{"intermediate_size": 1024, "positions": "learned", "attn_scale": 0.177, "bias": "none", "tie_word_embeddings": true, "learning_rate": 0.00362, "lr_mult_qkv": 0.4, "lr_head": 0.00915, "warmup_steps": 200, "decay_fraction": 0.752}
Each number is 128 + 24 x the weight over its row's rms, rounded and kept within 0 to 255. Layers, rows and columns count from 0. Numbers have three digits each. The size before them is the row's rms in percent of the matrix's.

# layer 11 attention value, 256x256, rms 0.0633, rows 65-127, columns 128-191
105:150116120102124099100149142119130137134132106109160109119130141127101113145127136160126144133123113167139105161121100163109128129116130109150090131122136127141131114124158156109085161113125141
110:159110126124083126133137094075146087119120211139091156088148115111118115127124118114112105106152131125120149116150138156151111133197174128155130117127141132165111139136115121145134144148126119
102:114108094154147138123157107106118096165163137141131144103089126135102122124107164148197127109094169176116110132138128101103141111106135137198165100140140109152113091111163153149149172152105128
111:116122085132129122103120137133166131147092081130136112102073125108090194132144144106138097141125155149156153098111147125137144138147102127141160176108134179171122110117123116146129108150141135
105:102128101104091138165138157161160101092153123144162120127168129126130110149111107131105166116130112119087146121116110130153094130144157082105093164136104126148097119091122112168099138124161135
107:104138139149172099139105139123098116097129117146092129090099116182133095117111126128148133137163094140128158148111143110083136132143085103110124094129122109143141157107150166103092118124133107
102:121131113179108104107170126084145128146133136131175112114150091107114163152116105113096122093119104094109106103138131124083139137092106097128126113102151096186160156081156130118140106111163144
102:155152102136104135094147110130201126101135130140107096128151163149136135143110087090102169141132144172118146121088170142114121135179128130108166182152130119151088127185123154137113126156122184
112:117120158097130145077193099136125125108152146148096192121171135111138145130132133119097114080124137165153119122089125156136146096126132131080160109133155143134123100120110086148128142172108133
103:126094115152111140105101130114152140132155136125103113116134155122154140088104090152117160103202127113128103153073102108093123162141122146161151119158117103136110169107118108148123145095142151
106:109115162184132117099154126104054104123107150153132106170060107129125089105130124126142108127128147146115103134114103128098109167114130110133156136113113146157086131134148155147124124135060149
105:100120098148099107132115117079119104122154134153139091129117113093140125097125152152174123152164135102177090120102146143164087140163136122175152103146148135082125162113190124105183135125133138
108:111088146116096142141196120121127149129093103109135166151128099105106144110107131106090121126128108123146122137135114126132129153137103129145160106119150125101117133104102127198118116120122095
100:129177117161153117146106123125131148114113151124126140146120158165135136146118118114123145150136149121162161117184124075146127173115139077165074110114136143158119106113124137116124121180139140
104:086119119122103137090136172115133138103153063172101150071127134144152124138124079146138122104115186140143121113118160152128106120096136106163147130124129120119113128110115110103115144155120114
107:110115158140142130152116182105146129115138144120134108177094155120137137116109158115100130116110149133133139139103116167150101138119132146110135099168132115136136122115080095087117189171154078
105:105177161112100140095111147142114134128142097124143126157090135149119114122071080106120137141124144146107128124144081156149129105100120119099127138150136157137086148114139139103114074089163139
111:129095126157172083140114159135086110116127127108189146163129094119108092141106129138126106124115109171147117132114115107159100158124170126127080144149169146160143150167148118130125103148090169
108:137106150138122100165133142135125139102137142081123128104135137110138133089113146139112191185135165154116140159116096126096108120104140122140147116094093108141115120144179121129129154098126110
111:157101125126107096134118127141156125119085131138099089103155116144141118107155111168105102110159141144163101130126113098144128192118130123154113095129150076094123145150133159127126128135150144
111:126128085127122157138162108112114185113176142114141155130159135127148147120132116086110122152126089111133118095130113169116100125137107131116094123109142132144123128129145151123137095123149125
103:082102129151110140123106130164135154098105141097129172160083146134110101162131140174124140111145146160097156146114168158074144119139099135077145137104122120137100075106100109117087075133132078
106:089156138125159079085142114119111135113118140128122145086136120108101090145115164156151139121158123106156149138128138108129133102144144119099117160145149140116099146134135138142127134115155112
107:098148103117109107153100097142146090105088132134098142122128113126106150160177116136076125150164159135128100098139115123114126136124150139147161128148115149119125152130143159123156154130113136
101:168098110109160093131132109091125108140097115140114173142172109124131135115148127144185125149147130080129079156122135157127097112187144111129155143110120116143145123124088107079139103103107123
107:122117083094161094118110144077118123178110135142121156112167107135143140152110161115139145125152148139124167153145131086117121140108171119140133119106122137127113127130143126158121117140085133
100:174144134132165123159105108102084103148100173105143131115156095107121125106167096106116164121099112158139087129151089116088134150110140124123095162154152159144103123112154148174135121101137133
106:125120155155122132124141109138120108196118118136134112153099156114116144104122137129143092099138123137061130126181142139127146151145137132150154129137080133158159133134092146145142162108120110
105:132091116108132146129106135160199150136153148090092128101147143165108126108101130146156094129172164142114154122141146079108110166114118129177137136135167133124165145118142139088102120093122082
114:165132115143148087156136106131096127129132130087107115120121134134126113111132155162138113116170133120094152120153152131173129124126132114094142082121160135114133102154127149136083110143118111
107:116142093126113124149136072116124147139132166111096126115123084138133112175091174049101102152120080113148155115156146122121116086121077141139128162138136130132108132116112115120080157066120145
078:138083114163082137156119111118155124128142092170152109120107118070125146124085139114085139169107115178100115143124138177133117124109128127141149134133117178163143144107114070124145174171125126
082:104101114146105110133145144166119133099173152111131122104136170121134164112154151145155137085104164120084106121102105124121128142120093127137119109147141117103116127108146123151137161107106137
078:115138119114135145099194104131147134085145173149130134115142121136160132120109140080154153121137153121130103080191141184125099140076078156180118125080111092120168169085110113128122146157130121
076:132098120138118108139121074120099117111120091126100123137122112110096118107107105102103088174172087129092109112127099100156134146136121128124138153104129057114143121142157127122126148126119094
086:088142111137140152119135151149119155152139117159145104134132131154131156133147174120129143135086168141087133093144080162099145125101087079152131120157154109133095130164154119140156131180127148
083:173129160107133133130151142120108116177097155154110172134127158141171120138112098138119116115143101095098105117141126109167119116170197168139122103112101152081157185121094117123126091119183107
073:149116143147122126085145165107155111093118202172151092132137134145099128143154190114145111112126118099114151129141108135109105134125102103113145095121137144130067157184148128170144159172095145
079:122134106114129106167115102144132157109136089084115129147132145154127123129109133125190157106127134143107142154091114079130168088114122172091132103159126136117106119113120107127076095130114127
086:111126157095150126169172133106104143140094087116158098119133134116108101165133096112152088136117094103184132143106100109190129103153155118115110137086079118112160105101120149133141137121148116
079:126136105138089138120129122146123111132126125115111120150095141124141114113124150152138119084170115125139122127087150159084166111093119165134147083129112149140069084150128136123116106188126119
078:137136163133107065114178187122132118174124176088121105140129111123152103108168120153144154139176139098115124126171105123114138111139108137098164132112135118125183131104109144149135115116123133
075:127144146122124155101118076113148126150134063108125105139133146166140124140117176129122107108131120153111175169115105142117086157106114143095099112155133136111128134144109071097084109130081128
083:111111112142106162093187123149097160136136110153073119118130128115112140119150175142125182116097117143113138091109174152158117145151130118154176127142130126112084098146129110136107123150124127
088:116112141138121119162112103106104139131154145153130116127122095128127156165137161111080149115149116147093107111100137106119133170143104136131138110133105136132139132137130143098138185110127103
073:117138122132125154044127101185140143170156124153140094110109107122135104128133129094118154137122100097171139128145152178156126134059106141099120111132133133140163132159140116108154117136105141
081:138082078107100127167113107161129120114103105162089130108100135155128133137134162089181119116097177095101103103153120141139124101156160100175161134137111134161162129105115139114159161150150106
079:142136101099165143111119156175122144119083095141144170092133121096144139122134140156141112121121140065165142091129139144125152123144128143116117129112110169109150102096108149187145110122144152
076:173129130110081135145164179125190134111131108131115092098136134105119114167101153125121130113130145110110123152079077128089110124102096117102099104104164121150149122133113127142096126120130126
082:148111149140122141130137108129129123149147096099134144147087084109128137133143093130125161125118096113120162148122131104149116125161138173117110173147139138092115114095130155143135114140130125
083:137155166125125139102117139189174142123153142162132113120114123123103116147112103136110135127150116106095114125139143139140110161153110142092122101121135091135136142106098088137130095125118165
071:136103099120145093125139099079147081100131133141156125158154080160128132097123143116128141132114157170151131177138123086123091149144149129099099122132176129134093137088174090142128158153119112
076:132141128102159144107172157109164104114151137209180099137135114144130152183134104122111146140087114120135160121145137138078113164156144088117106155072181110132131098147144072142147087150102116
080:127098124136145133162096103125096112114154101109147138168115109105123105128129145116107104131094126127125122135148128137112135110183153141144131179132154148079117139113137113113129121098143103
079:136164159140119123122145138148139113074114142137103142135125157136135142131151103140148153109165144143099116143111148113145119147151164171140089094190099132131133149110107151152120108137084145
076:093109128112127137188114147105156139127115118129175161157106128118135159101098100119136131140120137153086136107144136137102139104128152110156109161085066123112175116113109144137122165109095104
076:119105128159113149118108122123104120110095109159118116107088146143126089132148148098140113169156115090129160144152122093127149093138108163086137131110133135112145164094126086118133108125145099
077:128127131142094123111104146141082145149151184121095147135128124121133132094152155143137154147130117120125156097162165156112130131107114104155153137121179135122095110146157106123114185149131166
077:175163136103146124101085093127120173150098133132112136157077135107132116151117139129148141105130109128170169126131124107170103149155119127110102109157140145113120179116093111142174142144113109
080:141164124095118129105152149146081159167136121140140128118090130159084082135127091149141134145100157140134142135150181126156122139104116146160155086097131144161163133139123152126163098174111120
085:110126123144110167151147132125137069093130116163131095133131087111152124138104101135153145078120139140134084138039125087141114112104149160101147126140113125116119133143145148087060131132108146
083:158136101143169101089116164146119090191183055139161136103120097155091105163132130122141155120170065098117089121132091111173120094151103164116129140116125148138103128102106154142137137112113126
074:133161122065151120127136109104102121082152113141125135145132164150139139155095114136150113172132126140155135127138114137119139112169125129090112147124094159139170115115112110125112141116134095
# layer 11 attention output (transposed), 256x256, rms 0.134, rows 65-127, columns 128-191
098:135097102147105120118131118137170100154110130216109119163146102121121143112147123129138079098122095159153157132116103106142129123128109122105193114140153142142159118088104171122120089142159130
101:130121141180153144147118126111128157088100117139156117173103164117151154155155126180105121134152130115114120104114135108147135118154136123103124103139144105129126160102116138174117112198102075
096:129147119088156121073169107116127116178142106123113145122131096151092133113126136130112120077159147083087134132138110126117123118134181129130128104139159149157127112129154120120116148170135079
101:144175134126133084106068124123131150129137159085140127149125113132142156122069115128137119082132107176130109147099116134083122089156131112116130136106105141126113106152125126119145091121114116
099:128147114114160150164106125104125122150132127143113138086152176161126126138135144131120151129136140146148096131115094140152149129127155170095139119156190108152122126088109177133136137091115158
098:090140128113113144106132143117119141110129139142126142114156137107126138141106165131111127128115111123188119140109114088186132130110135132169142098125173141120120145123088165105146121098136124
099:131149118132146169135177135152148110196120114119166172122123133120127082137117097163132128161162142132178154150171154112115089128130157098157138155110113131124146182114131106117112118106112121
098:149155130144120162106129123156148128150157118135120074106115132143151152100113120114136132171169118127150109113125126137111071112167131101119116089119125138070132082134132130165139100115132144
100:134124135158120145146112105116093120130101128119110122105124158127145162156174131128128092142160132114166126156173149074123100127180158140071098135134115117173116147117158144098199159166122096
096:101131083151159116114104140121132133093115147116139116123168139146101139153135119143117111118123113115125116130152123129146108137137139125103083183096146116121106111133138120188121159120101123
091:172151144108088114135119090134128151126147052085126136146115153157124138102114121113142125142107142103084145158158097141102125128156121147088144169077147138064143126150071145095102110160092154
099:154127151100143131127107127118159131113125163123107150138146153166143095140144130157117157110161099120096132169147134113105143092123152146127107140118141120164098124090141110144100125128154132
098:136133127121094117135114142121117141135077108100125152136155123164126116139170149118083119109130110143127120166129108095128133113138082180121103132091140130144156121122158155134119162129098098
094:036174140134195095125119171146152141115123122136110124127127117138115083130125111126101141128127098138127125086128082139109119127133162092109129101075135087120168167144108132142154098127133128
095:181115111163114132123112074080131172114112144057117111115119089101092130107119125156137095156172098114123121084125161116134097158157138154140098098123133123131099148124102173140099113108114137
098:105097142151117118124154100107140135131129105179113127119122109117140098120120113135159124118157090108107153125137137146136132150122136122127144162193056119134106143103131103111108110100123116
098:152170144132124143141128136124149166165153125151122140141131112120127095137140110101111138088088123131137141143131120131154116100133131115126114111095076123147130135097142094105122133137116107
109:145155145102089130137101143130115129105146119128108140118149083139147142146083144099119106130092157146118154140141132133165135128142149137166138114123150110113140168136090163114106136124155148
097:163118076116121118187123111143125113131131129145153109118119106139125129078126154084155105124138098079157117148151160111107162126104137136118149131146137160120114110089147120158160134146092166
100:131074160172145101125150146115103109125100081125147166183110139102108154122123173110145191134114146127143108130155124154140122088123137111173120131135101116185071114139123138152156134094162145
101:160130170133145167111062157133123148157151148167127127133148146094135101187147053145136147095085143163143125115175088107128159084124119126146108137140158138137112124128133118114132117117142122
096:134145124126125087124157131141158119149144141098104140168065167133112164163138086112144084096144137145174119118095147124136112145129128130102121128145118131105117178113163126120128144132140157
099:111132149109153114144153104151123170132137121148158142110155151113111136136130166145138112129074094120098178177128149111102127133168140137092185131122087110125091117151124140152123111145126136
098:130122157123102121107182085112157124136108146090121109125125093109142083116180156135153133135122138129166105106096152151131188115148136117133124102117132111128104119121151117168200091125128130
096:119125153100101136185150123087143113105147130151148123128128105092106118164125146181102159106166112131138119098101160110150138155137158127139114102118132115083127088143156149140158133100139086
099:136136114093117120087091097129118103154086113157115129096133171119121095146119117153126128077151111093145109157152139106099099137129119122124087085099127132106152105151105129156120155121153116
094:179153168118137144179102112136082120148153087109118102118150122145089140119095148113108082135125107128119141148136116128161172134132138101117112141113146087106134118099104120100117131114093098
099:144101161165154110073113176147148121114182120132124114139124148142100137160119142135120126145158148135123127169104133180126119133127142109121109126136141103111109099150086120092154133135136093
095:101162158101117098144120119120139126109102161145135159107141136116109136118134100130143096102157150089140153133111153169153133101153122130156110068095133161114108142157155084130179080118104168
100:074081106136099117126128130153186111130130132109140135142131122154123129152104167160170126143120129091101102113163129123151138098147169107100137115171116131136124140108168110114099142132098137
104:116163150143101143099150145148106043096114181144131116115128119146146116113116123124144118088158128115102144137133127117089140132144133098131113086080131125070135144161109133150120120162102128
076:127099153131130102102109112105104153137178129127110126108081099145108102142098140113150138131138129134172126105091097091123088075155162109138134163136134143138149102115126149116130096105147095
082:158181134127171151134128125100143125100103070091167127133122133111128086125145136079128110133106103122130119137121109089185127108121150185116155148132112105124118120157140143102086116159161115
077:180156131091132136173091151154088118109126133102134155119106181076142098098147139147116128088147161097147096100130134126143121104132147121112135130111125139144120143122162113131113134130125116
077:111136124168116123128159128153105147120151130093180114119139146125154130142165108126112114111146117097151137098131129161141122135134112164127131155111115136104141175111106157107162114111128095
082:195121144093090146138142118094156111089126101158125133112118091122150104118112136125121100116146149137100122120088142121128134085108101190140115162179094115123146128126124135137168136124161133
085:110111112140122117141115159137139121110116136114109080120092106140136160100141138122174151112122099200125162100099172140132106165069155080125152173167130123136124128141144115141133149130107119
070:097115140072101143121143109115140146158133090119137138141149120108124145142131123108095122100117098127125076125136136190125117119157139197122131110144132146133116132105133144117135108149129116
077:118132113125128199156156133120133147130131129106119124080147126131124181101117094144085135152124123114122133108133126146118102101144117084116091100168134126092164137118153113098101137158100109
087:087150123170163134145098118138138142104170136165108140116123122140101190122157088119151133145178113102095148169152122172114094139138088107122126102198126136145103110175179147129110127147116104
076:093125165143162119140103167129116128078128139128153113132119116126135088183100096122127122143125145134182110166105113144154066111130146093158090143172134109158165130087120132111112173119112158
071:163137164086131168179118080110086130084139107121132133159134127147133187146119130093137111132123103146110177111132155121133101128127150114137120143128091132109097139120075115148147129156067162
070:123109149159102157123116158161102132123113113148103121145106146073124147078154121102133159152148123135095142107153139054124168107133159123118109140175106103119136119100134135142134187170148097
079:133138139141149104133120107174139134136127131156160108142132075111101097094124109089139132103123164099167097145120149128107124133129129162160155113166102099112178109140137061177105116124118150
087:136136128121121112116087127154155125128102147121146118125118102117108081139132093147148138181150136106134104146163137114105147118077151143092167121081125139122093083118100126090125111094060127
082:105101116142135113115116189144124125119142095136125152114126096127118163134137126127116134123158115130121139128102103168164100103150114154136148133104153160063145143122139097164106133091148132
074:154185126124100132131124128135118135112149148145117122181152166110108062124134195123098106129129123151149129129156142150124077100077115100131116147176144098105090116101121121121157139108165124
077:123123115137149105142132111155160121097149095141156105142085129136161169159153123157161115146105149149107156171144172123126123128123139096135171122177119082103103149144110101149099116162121130
069:160129141160114134114107132091109156122132065144131130140138140154124141077138165142122102152146149146130104075164123126101108101136163174141094125130111116162135129119143138078108117174122121
073:111110095119150096161078101101134109155155125128120124146120151130110118113114138152121146079164135096102155062135132127104150105093127097115115092104143140115121205147115138132131136135096142
084:143147126107102114134146126123126125121162115127111137170124145103083179095103156121139181105087130133129118178154105118125105140129159095110122172088135128084152107148141117129110123169114140
071:139159123103131154112089122131103125117164129106120086137142171123108126115143096115154136132104080141137116111115148112097165097107093134117156143127111087141179122150093141113139137103163093
080:130111133127134127124100102107147170114142121130071146155097136108129137099104126168121120076105122125100101127152129161132097156109091138116166124126081146103138113122132138115137134154142174
081:113129136134099100106150101152110118106128159142095094106103154134119162116154128157177153118163111142078125123083127128156123177089151127129117082081098101136155104171084105121168148097109121
074:144153130094149161122107165126130060145138148156128113163174135137100170071105155148154145117115136155132128096169105105140158139128098153139110134105155114140126130076146096099143104129141124
079:121146160120139118108180068148099097066137207139127134085126110108126168151130144165154141090100119157130111125129129137143101135132111132129110109134187128135110160117147166082120125139138129
072:120117102096156098131140127147173120142177146087107137154143050109100145103190101136124120124151139153142128116149151140128107143106143116112125155075128149115138094168108150111142160132136096
079:153067089088114136111103117101118107104113139124149074160143118138046083153114099099118127089121140096129081119093155110165112112154155129158127127122111133134124149089106118146122133127101110
078:137088134170118143140103138108117117128160120117108144100117084129078166120113179118132133146110169082124118147121169176093127106121107165120087117121155130128149124130124149120085196127146112
078:157152150116091103118114157160128177137172165118173155136140103137136138148126148133127121127133153101165110065069070128133170147139124108108155164119084096128120162147145130141101121148168144
079:105167115165148109110116157106123118132116151120132133142133097132094167138124136127084117147150106148197160132152088119169144141169135115119103105146119129130114104114154110147103135113140120
083:100086134140131130141101129131132138138121102119116108159153131195129137142135176151121087182135138118105110160145095120120126147097151133139146129089168105103116136133099100148125139127145142
077:108086142172104116106126104141150131141113165112129169128088138122104168116129133145130143177134094114165162073156190113129123153138153097137125091151147101130139134168092150117115136121109140
# layer 11 attention query, 256x256, rms 0.0647, rows 96-139, columns 128-191
085:136134135119083134113139130106159154137110171097099092106106115120150081164152102058122115130127145115116114129120144152143162135145111133094130131126105108120104103170103148081086126138150159
075:106154113142146119160129138131089152167139138104164106151116133159140147153141122153085073118127140144156138147149111140146110114143143096114154135140181121142087110104137100161111109129160159
095:160121135053156127106156131101129105141142120093121118152069093154132106110136126098121067091081094126129091143134177120137093137136086133133142117147096117133097128103165137146095133142150128
081:145173150161142162135116152109115127106104085112144126109133122137144139140118100116142115126147131135142124165109137128132116084101104113172159150166142115159057141132149071160086111128201134
100:149085118174079137124143145100138106110123159093125134092162117130139144170117117135111111157115146120122145151121077103157143097116088142119135144141073127149108129150132167096160119104121108
094:141156094141182141139124065143120162133116148135138116074142082131132104114150141147082107117125135113144129126119199136120140141156121122152119143137165114151143146106116155127168129126145128
099:122101097107142123096119147170174086146139116124137143144118158135152112139116105097151131115155123152101094110098122103115123121152149113169105130130175147167129085170163134117119133162123114
082:120136129118119139112141107112133121133146129138066144161112089102030114156137188130123098112155127111160154140115116122128122138132146108116147145096101122099155126143123117100162067136129101
091:111127164173116116126152144128105165099099130103103134097124134113107134139130115135109120131134144155115171161089100114170142093116151092138140167134167113105101171155130084148179128101146125
085:126147166139121140109121152112145143154134113105087140113086114178106141156162141099149107125121116134140152195150112116149112144138122135099147136100166120127110131133141105084063096161154158
095:126104124174149101114102148107126149110097089067150118113140133109158131128094074109088151148117121119109100113119135093126133090133109148130127122174100128088107107114111147110127200132174110
088:116146139126186143112169122114121144130105113137094165127104111105081143151170154093130108116115125120186139185112123108150117074134095152138102173116076106124135147139145148112123064158207106
089:111122102049137118118070127166107123150119112186151103125160098119176132112132112158153127134132085169108155142150137162119108164120161135170149112113142135109115145100112088124124150148073146
082:114134178122162114131153143166152156116207106151098154127099109137114133144140193143118136120093110135101142128143161116140107196140158138102096114096145117110158149147127123112129114152113167
087:143111113150121165117097138151149100090123113151127150152153111103111155133081162178118148125139155134148106111150068107139126144149155143104116135095146155117146113106150167141179146132108103
076:124127121111141125072102142154134169116132135105127136151116120130112105085111144133127074115133099117154120121146114142177141131150151086129123134134109122076133149116143097102109110123086171
080:166152093121136117150101140150107148155091145103111095117110122114097119163155136146152078130188125138153150157105086127126151103113135123171122125121087113100101118130062132139186069103131126
091:138140090111178118114156076129091114106112145122168136113116135116102080101145110122113128144107097144132090123127165123144157132147122152134122117127121096143160166132090127115154102103134110
079:141122122078156156145111097133168099109127172116125141157133159142145113086128084117152149147143078114073149138112161122150131101095140134162103090128134150132145123128122164156151172112143130
092:120159145144118152109112160121141104142111093140129127110197119109170141135123180116112144065133148120149145112131087141121099154144127144117140112135138117130154109112168154136119121167151117
087:182135152124111094138147159110101166157132114119125076127117147159082071121143165105115122117146189113134118106134153159063138108169115094091127112157132120136164128100115075128113103120123092
087:124157106156126122161122118143087155112108136139163134128135142144130103131094095160118145134115131115120093168111159099130103123146115117142143116132163186139130110095103116109127146120152117
069:142098140121137118082140146138117180124132141076108091132144130140111121121148166154117094120157111121140092110160107117098108132163106108124106124107119159146141123127097101128130109194186126
088:134167138127122175092143122130161134127160173138102119132154092110107126113172123142130143107086105111119097125115141131119133147105133127131113142103110098157181140155152139148161119176117147
091:093106158127141132084113152112139126134122100126109130130127128084129117178132164125155110118154128163128135106116084152123096149126132127138122145138112127104144114130131090195149139167112115
081:106090174134148091114155139101126113122106120117115111118148153110118130166110110129107136078169121134129117147122131158095104149137098111118131144152096128109122162162101098119132135162154166
087:133140158152112088136141127123124113104118127146099099128172147102145138126107135101148159116135144121140161124121150143123172133087141139132153131153133101115159134170117117147145159125120159
094:125137094126118162097137109112127103139129120134163138107150117145177097114144157155111141130112119158122145095151145126096144179175109175106122105133134127111128128089126183111127155092072114
084:092119105108100114116099166118144130103143118129123105142141129130149116077122123169170162123095112138133171118143075119079111151121107115140168113166184138132141148095151127140110181142053137
082:171116127119143160126156135082120156137125154113138148093123112136105134155165128059131122138131152128163109147122136092183139085138129150092126141105090080107114152149144174087136083119172125
078:125146088115135165167106131127160074111130114124149153142148112111175136112107122158159138165128121148093129163089128126169091120062130110151156103106147160122081117130110133113130166101150164
078:118112154119122134098140173146141118154143127132103113145153117134096131152155166142147124119173144119179139141137099156123125116124106145119108156116127136113107137112121098158078057128155106
112:123184150123164146121115147149115105101089116118125162152151115138163151146160113103065108104158115129139120165141145141135125119120170127142144158132146089071147124142136148130125145128160111
123:127122139113128127102108133104123127123109112154130156156150058116110118175098150117178139120129117118132135122116130135135097130111125101138134143121131156126120104103131123136113122138128110
111:137141103139115131123106123093136132101140138126124108117101135134091153149138108124131190141123120154139146150114132077133175125148169127150129169133135170127124119157133111146126161116080122
111:136180149109099138092158135139123127166135125092121124119135125142182121158154174137135107146152151141140143117166115106127116119148134144118108088150143160131182126122148166128118104144131099
121:104102130133165138142093143171131119144136100174128152127127094158063119128096130127147145107107137133159107152126163107069136117178119113127139154122117106122108159133127117134129157148129106
124:108115161115136107126156138116093155132151138106143123119098137152160137135135114131134112128097104135135100165156110162129172158121124142177147105112097127082121167123086133082133103129140118
109:149142130073124106196120117115138144156089141126128167140138108141154132135145131150162150115134173138114151148094130111092123114135123149135152111137140140175164171103128135108112104150110116
111:120123107121133123097137116098082145095151127090097106148134169126124143099159160118118088110152124109150112144138137108110160118123199121094125128129106112122116133135126133151109103136121153
125:135079161164111094140157125129149101176138173120167128131130147127075129058126123157100146079145136149095158126109127135117115126132146132121081119124140147154120120125130153148134112086147103
128:097107131153107164115172124154140097084140121144111128142129134154133134110169134123197120151108141122124107124093124138094120170158134150136104105170147103075124128105083161109107101091149145
118:106127127109103147111139158165131173135080122106131116088155102105113099138117092124120141134108124120112107159100139166123107109152123122152101141140132108130148150144103133182115155179146143
125:097110131165117132129106098116155154136130145114115142118127119122154140131108168149084119158136160107104140134113121126115122094110109149102112135070114155112126032127125128118136157094135149
# layer 11 attention key, 256x256, rms 0.064, rows 96-139, columns 128-191
075:116148110115104175124114113114113106123146126113114127110114123120145100155155145140182159151166080091095100124134184140167136132118141118150157128086127117184106105173086149071175143097117179
077:140133117152108135131122139120158098144124149122145115124119172167120116161146139180130111131160169104122112128176118141137175140176127140120160103088164177140122088096099137136173173046126149
095:151118140124077107143126153111123121154120138156126187147099138136151098108128136130104136092137109110172124092119157121147122150155108093114140117123144153155109118084099153133119169078131153
083:117160133123103082144135140098103095132122131094160106093121102135145133140113156172138105107151160097124109105178098135120160119118132141107147123119170165101122097111091115123104155076174142
091:142101111158098121130119102167129117129122137060122101168152095087125155153149092153107137156170170108122125131106122155098150127128145122090131113113091138173130139140078119100111118163150143
094:131090137141119110110137151074126124143105146174114125087169144139182119113125150128129143172162129172086139092121104094072149110134105137125109120140174135125083099138121170141118157084160146
103:131133114134119147127108125119145153124127132122083137119093105080115104129137105121100108171148131112158132130114132119158104142153170155153074170143148125137129146124132129085124117162130064
079:077166114129128142109167183141101115127113136101114140197139086119131110145165130146151169112124147116120148131084091149136100165125150133140149120114165162128163098102115118117128131084107123
084:093147131152102099161115101155158102127092129062145109125140110123154132117124107162151151125176174130111127151143101151135138114125115139084146099084172136113158087140110126137126122092112145
080:096181140135144134154127135079114143142144157132085143107116151161161088126167156148139124130122122063118113159158178118133156156108147112109156098054150151139138098124113164098171125123127135
100:114099094098101090097113111194105127113110096102130099129142141134079138125112127100097113111138108157109113098124125125145129119134129129151109142162107129140113131161110117131090119182185126
085:144109091134149131111124136110103099144136118136136141142109099114137147128170115141117160102147161141177177136116161122114088119137172147126103128122139154162132099086138102122121126133143142
084:145164147085083149139096131110160161131138103139139155108102123121144107093111113114139114107104123158132151126167085129120110141148104121110149131126113138110160149146110140124139120126126111
082:145103084112132118180128131126169101165159118138083175154113139142099131145143138157157142132127101132098195135147152110135123139112137088138123123109159110137113098125143121070128128127115191
092:158116123119159130135151111148118129118127157107122109141160114107138146130087144093153157099151144184150098147138098124128170146101110115135108144073140098142164123141175175113166118167151146
075:118099121107110125121123128108125119153116158085178161165162141153106165120165175131171166109120140152115143106139139120169129120122102092121153092100137110157096117170125148121130144073151193
075:127144087129096118140166121107143077133127170090122104133163131116117108140169125169154145130183154104070147149114121121127116153107144135118142155090136184162114092114114141102158136067117142
087:182105102097121103115143098161120133110141121119178109132163117114115135138134145110159163141110103130097119145119157134118114134095106130132133109151130100160087119140143136153109157101176139
077:125102155089147127117117113151126177105156151176131103140135146134109138108087137119142078121109089148120123142136180133117108126097131144122105108135120103105100125145112135154129112168100109
096:143147132154098124122151181128156138111103107115135160132123125119168080160092158107144186106158158144168168135113087132087140121102155114168157119134137112141131128091161130109130130118181150
092:128160101152137109132130131090144095099127168090142141132123096130138131142144138149126142127104122135109103100121143150095141123150104109126124145161118156099122139088089100140133158088082129
078:161112111148160122149135159122112160123065088138173092101162116151102164139119132158112094137097133164133074096121117120120115139127071156143152159152142150124136150130118137163122125147142080
065:110092105107124084106122141146171068129126148071170132107069122139110098134161146148150158155181146109116102120154139112140159131173091097152109147112159134157127108108079125097145139090115156
087:126124130167154165130134100090126116114150144147129154151165125156129131131154105102152177131152119110112148132109155109142089122138128093150116133129135099135150122153148122141167147094141178
081:123110103128095157122090166110111087144137147109135145123100113098146094121140093123129134108168153150153165118150106139144133141148142092154125148143120140165120100127109130101157152090106157
076:121125070141104133135102131107140083155113135091097149132117157148164131148148109155158160139171153124099127134110137130146141145117135105133114181122123156146152105128112104106142147112124138
094:088140160117154126094124110120137137149156133171136141114157120133121150125156142088143144122130143128140166140102079151129112111075174169146122135163117112114130128165149112145132113175139096
088:143122126167132136152140134153104162116115106145149130134154132111161099142085091138111087124080093170166124120132130120135115114109146115124149119161120098126128110127135149124135139124152128
078:106134128127152187146127118096133150099114075137107131132122134149135112115105149077140100106080096116133131136160101121119111094137129119129139137162129105112155147121112145119141127197159115
073:127118120170125114121118107157116093150127156103158099110137112131114126144146103131140196129147131096113125123110170154152111111123124140117141121103150163143111109125136156069101105116100147
073:152131178099127106134122101144096143143107118119156115113162116155149141143088156146122129119107119135170100146140075116150136128084082142102125077093140112127123125150161146145123146132151120
078:088128127163149128127150165093182116139129112091093121135123118099148131116131130157136173096148192112147120106136136152107133140110147154111112137094149163114126163113105118145173126113077140
127:146131090151111105143110191114122148141105170119161152160132133127139153111073144099113080163120090167104164105142146134103135122097131106118099115134139143075126121127179139140165139166138110
111:117133110099112113099097110174105149104113142134138099149167100127141126153118129137130142148131148137133200121118102143150116157133134139119130184129085167111141088138155113123125119121119127
112:146130104163108128086130135163119125122148134134117090154131138118104138177105110147131157114137134113159107134124088129166153102134112138137154192106141145109120154141147096163135113106109108
105:154146146082115140087145122185133076120155107127147126133106143161168108148118140141139102148154138132144163152113107102124156107143120170173149109167139126147156135148177151122101077099125130
123:122118103124146176157123170124101122134127104204122100140150125138064106138106170121123118140129145105156121123158170151087137093119114109126098153109099135131120128133134136128133123131146157
122:112115160129165113116153127131166146144151100137107105131126138131187118162157155109107113138113179133112137123136134103145113142142156121149133119120148174100108146179086149106156107094147126
112:168135138111153106121123130126080158131103148090138132111182121107165138119110076156122140138169150121119127118142120159097143113151104153120190118126117156174135150121134157114115141133097135
102:064127113120121109125154091156115146146147117125136084105120128131143098109120159093143117123096145117134130189137146072135164144144145132135169170140130134139153137167131104119147084122117126
118:097105136107120134159124169155116110149095167149137121165151168118072125079151131124143165120125126113174164131099094141176170162109116149145099098138135114099124117116115165139117100088135102
128:132099092131123136123121080149129136094120130142134153148143169129108129126154177136161114121142088086091106085082128104101133138157152103120093120161167122110104105118093128078084145116132131
119:102137132113115129131135185132123173101138100117121131140151082143118104123111072116124096108121075144135102119126112112117148120120140192141156108144147117135152126148110112208124123164119128
124:126122137151146172143133131120175148147143110132129105124134121154142130116137104180136114138120161111103117145118118125143133128134088094106080147109154139108168113115127139111139147180176122